python train.py --d_model=256 --norm_place="pre" --norm_eps=1e-05 --bias="none" --init="normal" --init_std_up=0.0254 --decay_shape="linear" --steps=6501
Each number is 500 + 50 x the weight over the matrix's rms, rounded and kept within 0 to 999. Layers, rows and columns count from 0. Numbers have three digits each.

# k: layer 2 attention key, 256x256, rms 0.106, rows 54-106, columns 128-255
# q: layer 2 attention query, 256x256, rms 0.107, rows 55-106, columns 128-255
k54:525487480497370457515487430538501479477496513398537543498576470501494410539463475507508465538490505494473489443583437520383555506531465550572537473582498514490580460524539526429521469508422527513486437537453469489474432515454492482482450487555467501578449471496507570449540574574566526478450547425555511493472526600536468506474512516421542536535504498592524527478480406538561373438500
q55:561558499522470524464528411486534541502552443479527492473518485470546470554492447623522611517590471581539455458500499605453445442539542500507504553404533531448510413523504514489455493541492464565439448505549509450434565551529557479466558480443461450599580472474549423494477440462526434495399563476440506409383495539539509569481458479507466554540518455498476521529589473394571508554519
k55:522529636428519531539421557604412496521540545501482428496402464545513518509482485492481511444514550489487497564525484487526466504477598531493463479537548507534468559547483512452472592539560508510433468500429528494499559539530416491574518566435465534620462542541493539518512576526450402420512526428552424498468478555480538431570536525406449444586453603461574507549438536492464397433565
q56:466504474509477464486496607495490504387494515460423515527545544415482556568489476502475434539467590594537482546412544682494466489518470449509559633475542579543559563546488477478524496480490523431475499456496567479524510500443519516488571559542470538528544559483484490456505478439476416478486565544498480502545525492457475455496543476482546467517408496486502556488528523491439449463532
k56:398542513445587563452478463539573536515532515607608557522499458526533518501474479516550400482469503543527565547568467436491536537500487514510414556554509454566451442564468493486511383449481495571582493423554481530589541502508530556513418520519507410423459420564493537578454477569510453558523452553567447480489511539456503489517492491573498432511516473519546441486465424542546509537471
q57:534492574509562456532501481522551461516440512492461498470468454455470495451503620437526554475519534537517483459568504535490552526515451502444426465455569526496468461482575519497451498524494570532463513493609486411464488475441498485548465477513530523493541496447477448532538563414558434577505513522481571493479482451473467466417445520504532542428458462545573480488590471451471458528520
k57:499471493498499507501534541544463540543588582464448509455515485522566485540514566537567466533509516479499565485441552443478467432584537514497491543383487550480493601477520503503547484569485482584523514470492522497481454462485494442507510541524520437510504551480474573419556479521401492492459513441621517603532443540545546474433501493419488517532511478482541552509526499502528541489568
q58:459466469436422540443476435604467478553485552547492449546464511570540488552437499522524476445460509497522523421445459516539444482385466493574471517528529439507564431543495548486574558445530555546408498468524486467561467562514456464425456388477541573487610494470404509343435451533537458485493509535468453526503506534520547469546491489422580559505402488475500485509563568477548599468524
k58:511442452533457486511508417526492594462536497525556486497520529429599499505519406529474554403536503419455474567485596511477486471523509493540475562526542539489516601418553543473472479553516529428427524441488575493426506449410501492505521540533464511460567512535495423558473540528439502429516451511450524428525442497483482509573596443534471443533470597488547534493467436540532543533538
q59:598430514529586436495368474434510531521592578514499524487413429547477590356584533490569509518471563514392563460518535457562450483550499520453427457546418469456487517448460530524497338521563470525482437478516504433479432508503501485415442480476502497521445509453509590550565554443480460499505503424481496539478480531553450514488459444483489489488446443506442505400532512473387496485510
k59:511479504506498426555535536460427489481482563418392479515519434507571395568534492476513466546523478398536542565501525430424461590609457498472537505407524513477490538525510589525482562512509467554513491591475521616526545479507427550502549493508456543538487504462384490499542539463617569461469516534560533509482487434446505478473524492512508402483478502600432450496570528515507493541437
q60:528529504548571436483522516498502533460465462368474535559521410538554445435492451592534505479484511558456572503515546530532570448506438352486435577551443488477531631486494536493487483518494560541427505489542462481510490467484521464529499435541470573514465456559388437528520537469521534508546484562533526534406443505590527503493449523516462539500523509576491363560464406450535472525533
k60:481411465498544530517442469434475374496558566526475492505447512529485572504452503541535515563512545476460594480488488439454489452436495547418567491431490483466530421497543524501476508481480489444509531551490419525477556527450467462592528482589482448506449477504589536488551562553513479548537608468598442534510513486515523446457426422521537517565551494430533607464479406594464454476507
q61:528504511410446535470448510547539606551478441540442494525517449527419514468462494533509500497426501461484539458398450471585397482422501530479455544514541507532465520406539397558598488525507506485485430477499512524535482483455452524452489599479656458560543489441466410577449565526497528452553506554434543523527471549433511448554478454531440471515495508498491403517503572607540545486540
k61:528570429463515550522555489496454508469518462559575459543472493449519463616540504482467453497502547529436471519486519568557512447554556477530553551451482514530473513527471497552551446477488503405425467529508452498454433477453521525436537402522466479473570545454523451481488428467474544482523548403408502547483480503505497504507476560495488467627532531473450571527428439483505463510486
q62:465468565535522472456488529415524485543570526493500492584544476469533497402527553512466512574458484578492444498538637578499530447508425550426465525478518422496546544504575502489489405513494590515523555516486491553473524507567478549450515492512486396510482511438511451527490581501437513489484555472480485502497505466523536540481456430549453436554510443481450565581456502533505518474490
k62:515495479498499551514540470573460563500471545475525528526540508562500388562523461456534473514467503569576570484424510464620590485566531462449486557515471551481411470526513473482460537549498471491511372516493460540484557528525567462489542547538477578423467496549441513521490537417458518558500483545506498476454528469547523502551521498487536631468522485532545494482506517433541594394533
q63:391593488473433486419474539450535559542568526499521457447437498472544366564444555532547543433504490424476481514497562450356485513506604483542545508535479487561477449544532460522535478529517494440486409507613559471577562480517574497534517488504570489438545532476508468471543541547509534477436419623423482558553442547489524498598561632489472476427558515462636553507513566397506381490480
k63:647487493451508504484546456551442534452397462592460545554475530530490525457574571443450517505557519482496517536560509494570470470534532520533539483564484481403621512497462475478582486462548587506450530536462474470375515462535443483541455542457488362521528503524458550511410446478520551563462509400510527458439572496534589515548456475548463551579575515509453527470498406556473502529462
q64:545467419477426493464524551533475345482514490509517542518551527468495551490681484509553429523454553550504415450577432460417526481551495461487467516483565514514463468533441470444426456422470493447517525506442525481485462504494437561526534521516493440434486533424438474558558495517510537529544517520521506475585519508488468449539540481507575423547605457551484527494527418454645500542464
k64:406526548531523542503437469481471541511463557508514381467445551592462524502478403473527490478482418505463565477451513541585491537505473467484508555567501509407490503454422469446470592470487493556542549451563516406465435473508522481499476425499538592518530483596509452564461508518476541533585473470541468481389534475408534523487473602432391515454480606467474426490537550478517475560525
q65:559452508495542551509528415491485465540464416431511549511495485519528567418480457564470457463437530559419519526585526530532479518563554452601391580501482517490532536474498494451498531489527578467484497458461508477490476498509498442485569570521491496487583472529484443531469454455498521477623497518513562494524501524403543441515526518521541485502544392546522441504533591509450457488570
k65:436556511547508372428517616491547491430550565466468489566513457387521524495510507481583540465474474517578468463393472511442487483437457459465467514469499477474452408517460470513337415533436470483424504427534490580540477462422571488476486433561510483536435503447560519482515373564479506544502481532591420597454559509558493447562506506465591444534566549435508545530506455519544485591483
q66:563384460476540506475486552468538476565504499485500341501460502578449548589543562443539545521522470493496497479472499461550567573522565508475457535493480453614391472529499486487523478507450466440500474477411503532486458565518444429450448517550474506496504385564565478503429511559545445502510415613524598525482455570570408474506474415575481526456505546531567461421555418582443464466449
k66:466486412669498474473554434452484524496460561558504497469560530542502530474581462450440409568585509499430548440516466471476475370521497530536559446513466483403513458526529440547491514459537506506514576403504528508389529388486373582534501422478442536539487554489535442525470472493526532440482536578475520514496517464525331489445539476482558487596483425525513427555508574445495466570540
q67:574515498439505511507565572465564477465499513525408417431516502447594480438504558525490507487529521515425536480491503523443514513437469503485522543523480525530488519541579536459492495465450453523536515519575492548526470498466524531463547519651517432482524480500535440420455554561494517495579459505428504505547509477449522571388529520574455510494399619533540501486487493468484529424446
k67:477489489413465537540537502501454583487522542574492545532488524550440465479418490531506494459479517410569486458516555520512496535499492480434433473475521466526477371545463554543460450519414488396420482544538409451520446535379569465462523505530446499553495555524428589580485415407506424523508459518485524448476531502499503488514530519481463504551604460503530558513496464476495501508557
q68:526445558384470511395501451543509498492526478498579546479586519456571498405557510472553505495475525495513498494436435445468479503557552487448564502518464540550486484492495471403527446438368499485500407551474557497529501427460594396409456511495578407464417488476539512544548401507469517489485632471468561498520500526452478422525443483453458539465546587466491488565411417588447577456489
k68:514521461514523531504500495471485458503541542507509544588519489490470494629532452589534433443529492520517492482521483459463573548488410425462536499466523509422508467524493526571512581438579582447525479523464510521603518539583419457505483506518450439476598562601492449394585511545516503540531471384484600443519465426539522496524515488542477510651469496536490604499411412478596579580521
q69:430551522519515485399568452514485494543532482502512512552486508453415528493467489542569527501437461490468513471482548465609479476534486522479465436480521495446501505444506498474516497513501407529495519520491431519539562513444536538497458519513532477407504514597464486528506453500551460547496468446537430408454468519434516497455546454515580538497512460489445502471504551450533550492491
k69:513497544471494409563490535596546456545488500540446497475505460516528596623420479537546516417495509569575446457439432524450483432422513499572536533497593477481487505564536460459543461442542528515442498476505491534526494547548462473524517464470512484454606526459532543479542509425507423558562595469551511501573417497440474516544426503555421537466521509451534435477453439542441520587577
q70:474517506477502478499504511512503634560471448492425520466406377520556497506497531480494524540502480395527426537535426661509538581531545486523589591528595495512559508456528535506525486439476468470464546394400511537580479514433514470556495471479504489489528505556608448490495482434502552502424498429467577545547566528589530455497509485457581476472489591545456505549467454500489475551477
k70:482495414558407494453438557474510525448513567515503455551453528426502558584477504478524493513526401576533471470525520455521469588564495442554498386426495491472449532536468480525498514536474596500541541382415483529459597508468450532427549694487492485516501562539476442490575486625548589461423507521522466519475443511529486603549531520614474468480454538471588432434594601491488629500509
q71:545452503445467536525476506483511481495509529481492507485444550481475548490502575491457497527427462459570516509403587445503427507543568470542562502436448553458583463450533463533411450567487477662528486552473473431521472513506543617509494495502413509466515421507488543578489573498472540490474496457443525564485485601441434398448528451478514465495473486416498472488495468516421518575439
k71:468615574566500451545643608515500467567463483514419578576439468520475511483414466498612518554455479485473441507487489506528581435567460527514525495555624451465412529471550467503496471501567443337449457453592511496425498464454542507464459458497519476556425481522492511553470476446635577543517487525607537548546531517499567488501429533481588459483402457558469484509510553514479463559492
q72:530547559472469503442489522525512497446491506467491504480498462568532452473546493525479494550490419457471563490509539554500424547427536583468481440544481493446556471497502504429485593567489470526474501508400481528459448570424405492511411523535555614480457495501496452542477500446433537510493595487471561474422531487482466539417511449483623439496525463451385450554520481442378486513507
k72:520461485613503476467491462538424422510563454481485504512457505412519587519474470523536563556543561459485421502487415433548560450531546514448541602502546510459505455537507537542476471520563506447468439512517494507467502522478527455391535450512471447497532582454423525478501540540490512497488537501506640514489531464511502496460477445519512510434417493528422553546535534504597651530505
q73:420471447539460532524478427485519487513515421496517510502525583512532484580430513551558474446502422534474538537455554546521475438500414391439402501577551492510467464430410550582508447490520541493480617477453618475465517517529433529399464510536482454464416526398407617519557561556549490506638510539454514357505487473474572533574500505485470475486528432589478448565442533509534610438524
k73:551569532469414447515468501461504482573551463442489455463389412504454472469517550486473473497575544477387479460408504470497523428418516498458528529511430527454448525386514498457439399387469406496486441545603454531491502514526447424509541425578511553499533359522559370511538464481519485433470494572460507496458448488425445488517464501426506522527469597421519537569505416545515495511438
q74:514422492550486502479514543470518497546474572549568460460484407415517456508478462516508549662493515590498560458517482476438589501428489556502460470511558598491567531429599471484500533557504591519553523455519498507513583522469528508461515500530513518495534467528528481507578507458446528541492451482469473503484446445458567505573490523633393571434544434596459520508570494474509525456473
k74:527528496434511530458506555589414554391509417471523568493577504477527495524528534476471472446554527493530491454503532489533469510629462494464460569504497476565517445465500395453499453486460527516475406467537499507422508518483494445578480575389531581428556421577403524531493493501440523427396493494499413498530468463560546444407422414439535565524554503414508436446516480537578502464527
q75:571486376561553514453534508501500509461543517477555488503485482523452576427554515574538525537464497480482543574448532497556605526461427591437493486632545489487550540484519486469514470441461463517507546456508519489556523498558503505443548487399496435515396519528513499465494491493551463509542445507594498466501533566536513489580574495519485459535487526469516487570465467517529498477431
k75:505541508497512545478552548578559566483410538609573530554570618488488493419434436558450490548501536447466441494486516504476485510497435486377466513487564466468569519480526516432487505479579535583531528609452520442465510384540442449462472488581583547472529515570447468519592507604481514526503536469517491531429536507453472543408431476535518600443504556407563495483548424492480474518571
q76:479498488387573478582492465468495363504538468513540563507617480442498546438589499487509494469470525618509463414542537503409437492515529471363464504544519471444485487526528383473503592521484534547505566504494517455504527500466466495534467546505489510485523546479438502543461451528510496451574512409506458492462468532556531502502424460516487440428401474592521488528589556449502442407442
k76:625515529487481531449593478484530488504496538531536362529556476493532520577468330487612474503494486465576484511506496429473487428609486455498426493418529575543579507493515558509508498550497501425456509487493487501480460426435514450606513516496572456496491507469532483493520578408462481552376472509461522523518476588470483573501575546550522533544463465492570479412343450545506597442533
q77:577444514524459425535533518511494534517492513481472511516487566416500463568463534541399452501521583567549527557444462506579514439491500560535449466493472503487492499544504467490551491537458441558498594442578488460481502442598418589530534464521494555544558493498431515518471617480409457438559533401431452490498609514492516575489525531503470438581564431532493550533487486468532522633478
k77:594492390582513458455463518464454502540457540570558417499449473470547562407510507472471505564433460523535539385573477487528402534592533495499551438468484589441463486487587561484508437557447513519547465484588532471465418569442573483479495513489605514506510479539505518557460474490495497542431489574512523561448509505508464493418544390422518534383495538542479584469519476454473493472451
q78:471555564538480466529470460619442544459461489404525503478404420567502479530445476600548559524486476560492429485491588553404476624464552490511498402453527546546555483515470586560538509419520501401526520522499480565441523574469533412581512425491540531461404532535436431495441547549475468589522496583509455466463499458513517549478584518490532504423441505467548465506489472463587443538493
k78:522502450471583582526562457509495416448587482501525460417525506489522500512547569438538486557563469549394580501553459440480468538485578538470507549540454506460597514516428557349434436541458547585498541487374437518563546564544488485557464502373498460606505548509428447480515519508531443488476476378487437499537537492497429478524469546476410507435551374551543491409512542471492541533506
q79:451518479549471512502535499563519448448525540448600516591439559520396537507547548461497513563498408533523591462476425433469547510549525571563544442439487470530420479462533476475544513535489493526502474415422488520509445465474503448535496514456460498537553497509489460464502530480502513508456532566494448484508454474503436571510481600470534518454453533536535532504522548499522514534531
k79:465404471409556509471437496515478553506539506501507492502520474443613557522501510504458523536552518496451475483576500557567535495463418518487546614586518515439511421517400428475539504516567499443498524486484524557548517536502505506548575475535500582510464550537531571551486443507470587475479544470400584550570502506514491497514530449528488424505518509612508480530559481457472550460551
q80:439494463535412532497522399556529459506492473501521530474481452539493556505423484485457536470427475502520480450490530562515567423478530495523577450458447523470526453549471529520459488535473531393481400458546488442422506501470439426515523500496479479501445551525533424422447494492486457586476530475444507479478477568419529539546509538531516471552464506573543565447479407529549400464475
k80:500488574468560656456455468455506572584470470569516510514463387433521525491564488561516435470530600542479476497406430490488412537463490519506472526491462452465464482432496420442476466479526495481446468476441536569612465491520450455486465530575552555578507473589534484612527466455494509493494483556507446491600568568492518537554518582501472456442417530471453463465475520525407464487539
q81:515534423390445513409370526493548424537488508473511490543457501474446508486502513523545466513481462474566506491590500485466514512523505488475431491421530463456478545448535501416452591595525438499474468445498470584503532511529501474482542470474509511496514466486547468516454438478423521490506527482487475528558496425538517436618468563580486506527449520383520482503507596511543509498528
k81:521463545513461588485609517513565513506458458474586561454609551492540451496456485483573466518492590521469414569473562517457544429517477470440479401454595536420515553558486381418469467551443449530585599481462504418553458493425551463538532515538489462449445490546483465544580487561499470534532606533521529420547448409530502558445539554464424429472532550512407557466491445537507432541519
q82:411470463492435463570437579418583538500484602521541513477463445455495464559544491484446567519446540537518455483523594501526422488542484604601539479549449489427404476517550505609466541458520470540509395545445547395538557391428518500491498552619589481445399515457595636578478450439603539494525463461529496564527466486480572477577519566537441482551459542505490480538606457427473490490545
k82:514532516554520491430430490503416501476459525484482519531523529513484497579521514485490503511500516448530566560485495478437511495558461545456473549383510525521607492470464456512531512519470551390545497537491526570416476492535477504453610594388565466522491461551466514449539465488520517499470549441519448450450502452460515427506487443490463456411504489507462463483487431514424413521420
q83:481589525492511433517440490604490440582549582508475452442466426531540487491484471467512477561495491534445441506452577481422410469446485466491511409472509484568491486584413443494525461536442469488504537417549530509530543462528532545569535477435542412523474524522532448587418601491490492480524494481482538394504410580591483443491554466511618470524451457511471564546530526437490479426502
k83:595456500576493491456486512442506524515533584423516496589463492519586551408551439558502531463498421589351542590540471541464477504455534603557455564504494437427587508503416512435496543538546474514481556611447463489499488511555425407521458588476436527553586572445465438487493446397481487517462560488515487490454501514542486464430451500434483524428513425400482561483558467533503451499359
q84:537485497522530401388425492500421455472551491415426513603505481509468546546470496409657556502480482521571611433528382508498488528563457458443527511438590516539540467470480526391413521430553547494516532547585493574404497560444492503529460487513443571565492525457476451495490467485460541548506455508473496495449429448586577420433505535464506494412607492488422419561454523489383423381522
k84:540567434461528503551549476544536449395562464441506465518489516573455484500542481491465434498507448518455459543548483482463492520413442582486513490431517453512562524323458460546486460530464450568541466454602449507479428478540533469528533533489459491382432545421448572611661554456482408507513671452542487551551474506470442511434466489441453564522446562532616506445495435424523558516468
q85:484479474507424504517551432551588521492492529471448539415475468465510505505439558558519541452535511536521511521497524487511582576479499525424565468592524472486415462501450525487507581483505474431458560500563482494578505471550461555472514418428552438440420495496474511414481522492503442496432552516542506455509515581444543538500466536518556441523551441456598443536527463558472546506416
k85:487503525507643466484510529507567541402484528488533543561528442460559424492474401540504396427528462559428445424527498418453439467524454454492481523500515547488587474514593457416522418585594529503475462533466519464462408529470399472482473569554513458546482540520584483486560528583462444453470496526527538499416499460497501513504578510479495520531451481502405512431507423518362465513575
q86:484552577460437562537500522549404507437426560569473452513441467509543469479510543426448531600571544458580538492502492508546538558525548548452478558468499474488537471438427468494467475549504523481536519432535481495567482585470526498491490416506543533452544453585509574448521575490484496543415557553571521472535516458482512503432498530479531524437472454564434523539512500432541461556544
k86:481519456450502461561546503608498462476461488457482536514506530507532513454543434515503464471461422537488450526455406555496468528438520532551502549574483424488407582517544472526512499506527455504511458501525438515520507557440523599531434599389444448437472555498368471551461470509484588460461513476533539589533536475517414489439460472477514459432520544476493422367512415527467544580541
q87:498514562573502488450493535640564580552475486427663587512581475489600615507496502566498491519452425516471529517481434504571477571425460472551468518548523514445517511574483485545513481485473464561489483456532558606503460457542534441555525488544525546510550466515492457417484485572467490491456500506528524516523439482575512496436414505520499554414426530499473555461451447467389525568566
k87:433432598518494462483547377530492426529569435537473499513490558477491471501537540499449479480502510502520532499524487515498533441518494463549551478511534457548362413487521544543494541513571628467556484549421396506493502504497465524459595547530524373483518515511533492513471531587638457427445564527469533517503525389510462498534512485494499517519469520505402538412550496560503517547581
q88:583440525537490424543502515475542468524494476444471501459542555546536491504511646436462558645515482456481531523500502416455539526426534494455495481481510592360449504477546439563518448518453524475550538457477504561439512505428459513517504493490559477472483430571479559504439455563510511436477502527542450492537450612517536546511466432569452542518352541492473506498562451512477465484460
k88:482441575498487539439509535558520463485580523463512450464584565467549600519511612553521419431516529579491468515446594469464551471555466560548502499427596499512508472576530456450510508568573440465564401555491576475430563505540517535445451453413452475495478564429503428474441586426517496374498536514425497517444458438507442491459510516423454422487617415508536507493625544465421552570558
q89:483525546567472510448463455525490525484544513488507516509457515464599469452450514541534520518552476528419570410457399535470480447536508477452482469499445500492506500467376582519529466478527490487433499489468524512463566567524477467553537513546469507390537479502477522484481460586488475435473504558436488385490512592457498464595537488560582530635528511472507547515523503472601489554459
k89:432492503449551542519502511491509546477444485463578548481525461456515504511588466443512556497506510542474502458495583503458502590481498460529552518589445546383448483503486416432540534421578536492436570507489553536525504515575523546438512454492408496535517476516516617573526517461507496422606484521574407544552597434524478494541457483513496524441431570482497498519555518517528483477497
q90:484487480469471472475471470453521498446554500515481402380461487541514551472531505621493557498427507488417541487472504451531520524514522528485506506557574539550428494533466536555487482508427540482547448542452555505555558553503551557472480538478496509515464524494559472543475493487508588598429593414396467551569469527478591492534499448484370507508537485571480445558470480472537512571448
k90:548488543526444470515578608519542472490420513605557566559515411465458572517492459452488484469543438508427438526524482468542464525515507477519523429476591542488481500499468471449520488461513543483494445462494514503531485509584480502495505481463464473453509558537419521538485526469568487475565506547594531490464531405502568533531452541549452529501412549517497486463503405530534523602499
q91:522478465479564534456447515554458476450498478535473452499556444479479522486672521491481514521444536452451476495584508491536488512452497554487517470504420525513521517507491550546392527488494554525442429523467518564478513513485515425585474414458505513580572563515574517551489464485546580510435493556511532483469580463521491540577520504540482586435477436495524519502457512485566481498549
k91:443476540484540460528572491566518531508549547513532511448522504513461550484485414564534600534633526468449538459485464665517561572538459471515552439433470516511454515555434552448532549514353526507430495474401509493465573483488468502520465528447604463460495464459540541519431480440453501527526528440381503496508486537545520450504437464429528508460424574467530438400571539502486436427544
q92:488570495534488573487452574517409576469447495557441514497490537458472462500522465461546520596618599526484458492496475478552597416453455561515391418536553531460531479512520531615485474494412562507462523436382469440495535473605479427546572511474496539482494506569537524480528411433475534510546410572486615573535488494457594536499453477489518427500440514372562435439376468476567511470488
k92:418505517467497463557540579341429496562472500481440553465582510467498448470500515469470503519414541438455469539430421536473572401556546426522593567410526398468447493459585459543439490482597594410513570555659456530532570467437509453487453490582550451515552496440485498508574449493444527526382484466465476499527560524460490493461501435619489501407551491472536524478460527456499399528571
q93:454479484430477586523539458553539492608516556431492497435522546474548527530532489455503534517506522531485485535446519424531537445546511480463502490481477547443511499555445482503478544504494584494548504447457536475516486450441466504517549535425466502626586492488534493482520435537583558449538580407542462599465506589515583496495476417585508505545327473445471542514555480450473395397485
k93:560464546584586396497592481428457484456540502422441553561587493476438463423438444549546493512522554542431562512455541573548498479494522500472476517463495508581540573417544503470527564490504436492507419465534438473600474498514477547525546530521429492539482471464463508538476498507517469514489524532407455394511445573506427561595520543477429461584590516472436530503470413498474426587587
q94:530510495478457508524555526421562548551476452508499479515535528495519549469494504503578403430490459416468563536562485518589436542540543479545445601564488503488476440560511492518448517507472569616572570478515423570494462509499518576461482529532542461484498475518497512509434538502453570540483500479471449461472469532573469515609499497606426367421455500517466505476484517478425584582459
k94:476506559585526517581461502464460515476535488441526558642584523465436517582499535424491445396444521526582476500450507395407524465448526523415577420554443457527458535545517451554550462557558473414498450424502361563571454443434490519528526457521434469539496522477521485525518518518535458498525511560456555445504540484502499531483483553498540504476527513539567623494503465459595476521500
q95:558423479460577436542483416506595531515570484477530536483549553480507587473525575434574546448515430521509495423577513420462448544493432509504491583517546491533511539588520508474503427477450585614536526497529554508541468427467392535495430504531521425433494487521520525469491483479609458465519521452486478459530488460533469555427532518521577501536566516508498513468534375525502429528554
k95:470511498611628551467546584513463499524541475569486460441434441536453426491466508479533486478493447458537553600540447516470580426459518481476547425436502504467548537480526481546538577530566423471413525578435423570561495533487538467560610529483537497553480467525466476574536544514550457487525506509479457428473557487470526428457534550450430474492509509537548532465534611559496564548537
q96:512479527490592568517459494494537485510478465495597545616558578446534510584562509487567596518484600424468562520535485555581446515512441511511538422534537464439488576559519488484518431473550518527499498518434464599515525482536546522560491509586525413497435495474504512523496339505481554463426510465575481471548570540473529480535538565450498595533451574505524425511560531433414462523557
k96:427490591550494499434552544508468428534520453462399435449606501475427496490513504464564507459528497529530540531509541462527494544498422452526495507470567486484618424438595469358506524472430527492514451490441509447417521575492548436569510545509514502555471534486463510481490519527520491460552504423462509586494438417396503408461499536525555484517526413470650568425603383460491485512473
q97:461558471643511411412499483544477513482528464488391506435453498490531583484505523535593563403477460544521466501496566625583447482447538435493464486546574449486552486508459502513528408449513494566485504428608436514444485519606419532540486531341532541490462471619492472444566573527410503461437578498451471431464454582464482483528417481515495523476439533504555545508433503481452542536507
k97:554504547536505520530542493423458601510556481583477554510487501465547369549503509472512423402540539480443476454490579479429485505542462536480593478577482427484473546418607590461518504448491499569575468524383441465584549545515523543462436496608382400482583529449446516537425573525593537491519583544507549423494520492436488524489543503469440576425440443499561457450562429455476470453489
q98:545506461491586451566449480518383523441429474514523518448509511510535503454428459486391486496509488470515514582449519525546527554480447438510541527426560472521509487611489594474485442466512524533489520440479533507520474522562506446416532596529481474438507432490556530458489522479504433536520528478578430386490484577580493521604412480487555574509472496535473500697520537474474480603484
k98:461582459528389569539519603421514493557612591476445475646573581523515505402518529543528431535514539454405518469519469417514582569483494453509395498628501510409618480471580495390565527477513512491495489503537525474512464540507527493513571461497493530471514445468513536491592475542511473472437438505505506564536472554474477564470515589506485498501544487424504542374461458550520581492492
q99:468524542477497426474509508481580450528514485482484418486486540416501538545457523412495555470474535478382445489630484455492458457488619487524570570485520433532482470542456487445498576543516536552512395546567474493478473471485494561505496526546437362465488461487521528537488518473501538512510491523524565497454436535527525541341439561546550481492520531443510460496498532492425496487451
k99:443509496550607568536500518463502449558584485484428495534504573565400541434521429499481477478559432547425473610417539550515583485459562470553475479439535420478492523508525496567537506477521498478508542574481480546522488457484511536544579486501417493444489522457507494473533485475484493482518502475485527406569493491573616499574515507499508507600537478547508460483460511459499582514472
q100:499535543538451428555572497556526435477435552485543446484497420483512497489489535564479502425507542513451602517579479516426372459495565583544515452442517480519434497417460533436461617501509613495526535540485395540455531508522484471495464451478435464554479367460558537392534555493552562440416539532481566512424547547559491476479564503498425603511508509437452529515502482497527526388549
k100:526461465478501450595424558448498572495517462572475496468608514531502481484435442437362451507548517484504502500456451410431591522559501460424571487544531591439529617571511465510558524476495393545559549472410513579552550481474476445543463520505461531518480568490525499468498521368536646483507447457522467437550526404466487344530452472511566513501518447532403491585554479519603523513583
q101:488491498552485510452484520609483516413488515412487466524511461472465533514479522509454544493439455483571622581518519495503536500510548541476559468570458490562517484522501497508552488460581422505529611531544501448548421531402519527538500456485515476600456487457543557496504467488442528506497480466527514505466521452554514537452409546495444515469495486568436514559498461503502552471502
k101:399485536512554432544527448484449501490487590460442428437513506476458538486361497590481494491542456407461497475487522475536478505463526532448482437531505442483530528576544491487442486524474566545509450502465473454476575505464422462555480486476544558463478548477516478612533539490494562444519520454483557434474544534552523456459534460511465492507415439490411556487552475561538476411538
q102:486491501477586473499493458480410446478479508505408459475599528495507557459460652490514466605511547482469489497489492461464521619512541478477513524473441516563539464480472404497452546546476461606473510521507477496529521501544486497367453437434392544477517491477576595561523565498541504442468542531489534433534521530481516507486482475437554435584506455496496536488475469474492403495539
k102:487559474593552477593570533482535440485469513445529482503435481554553423411478383488490552472473531452527538581547497532581503447527468473530517439502485475536553524540544480568507541501526441480501493570577501476458500484469561547511484450496506496456507511436508419509545440498483497561409549440507484476423489522520518499431451373490373473505545553515461411527549527572503472536444
q103:432530469548493492522436590479398491506539523497556486454493522557529477461448424524533468525497400482468521453465534596514585507507505475537572489491546497447461525582530459521516492533435461565467503515495585548604485497467479537491521490540508489446424525438509432572424579522403529558503483499488482606487430523399577503560515457497551469477529470563519437610511520522564515505487
k103:498481505482424489435456483488502565549429553493444550586461477482479413487565561431537494595391552546473515504468491457569480537393491535541409545520448531539501441499505439465511506483547436421445480564495554412485509508541548521469496530497492476406520460422499566517510430476415515409472555576578464529508608466540568604373436522579473507545490491458471536459525477460480537484515
q104:568485506588519542527538450468458493488455430506510480467502535589554502543508484464518381420503506456486463526491512583479420508469588556497503448456450499552577546552476467510417518446518504529563509472523448455443478519441452554551543397423539460542542508502469436517438478556494545509438535454472458468485497526452558447504556489410557517563525498458426501558517437527453438419451
k104:502458567465457530501440592505487479525423478471415527473574524447495456470445481555483590521469527500526467494448522527468457513506376626471504563467508555475444544442617503466510464480507452497509546475503558492465427517460581510428512585473481400491467480528555479494594408514494569544569486472486536556476492582528490612562417461536491435460519554569547497423522553562580620547428
q105:535512525541496445462516450488464543472536449473474487563497423557444516559476519484557491528582480467519454489541450631553545449415454556520438517530450423418382521503492512417635386445512479480501431472415570517498494510569544456489508522497478471541460473532429504484503351477521505559470473533537450538544471458470550538557574535485469465543478489518425483548486429485510450499478
k105:458464534405477526500484507461538475547414536453577531478531501530457457554482531602506547561559460538552554538544494483460577519450498506455556467392540463409501467502422544503457538502532517437520469476485458491491593510517499609449545567514534401516519615510530483549480514527443503465512517567489468527518516486515544482494525484550438526471503543442572524481552526464440500423469
q106:467579470526481507582496496573418518542520445398462457515632482549472561430452573463535526513383507456470448516629565382484502525487490504610474555443549436422409532447576486494447519481526570541436482550570496453522493537381458442516504517509547440438550514483520529525561545432519478502494585621475605397506488499435559395502478543533584462546526509515463467471474447477504483533536
k106:542436482482576454474522521413502563485578465483524502470426578435626488568547467561505558441610513526520607523496493576532532491505465599571530451488503522543514558518539434547490525467500518500560452577462441465558400485517568540494535522561462479551490461419526460567457472508478573545501447518469445472433597529544435498540484417527502619581441506425472434445520511479538506510487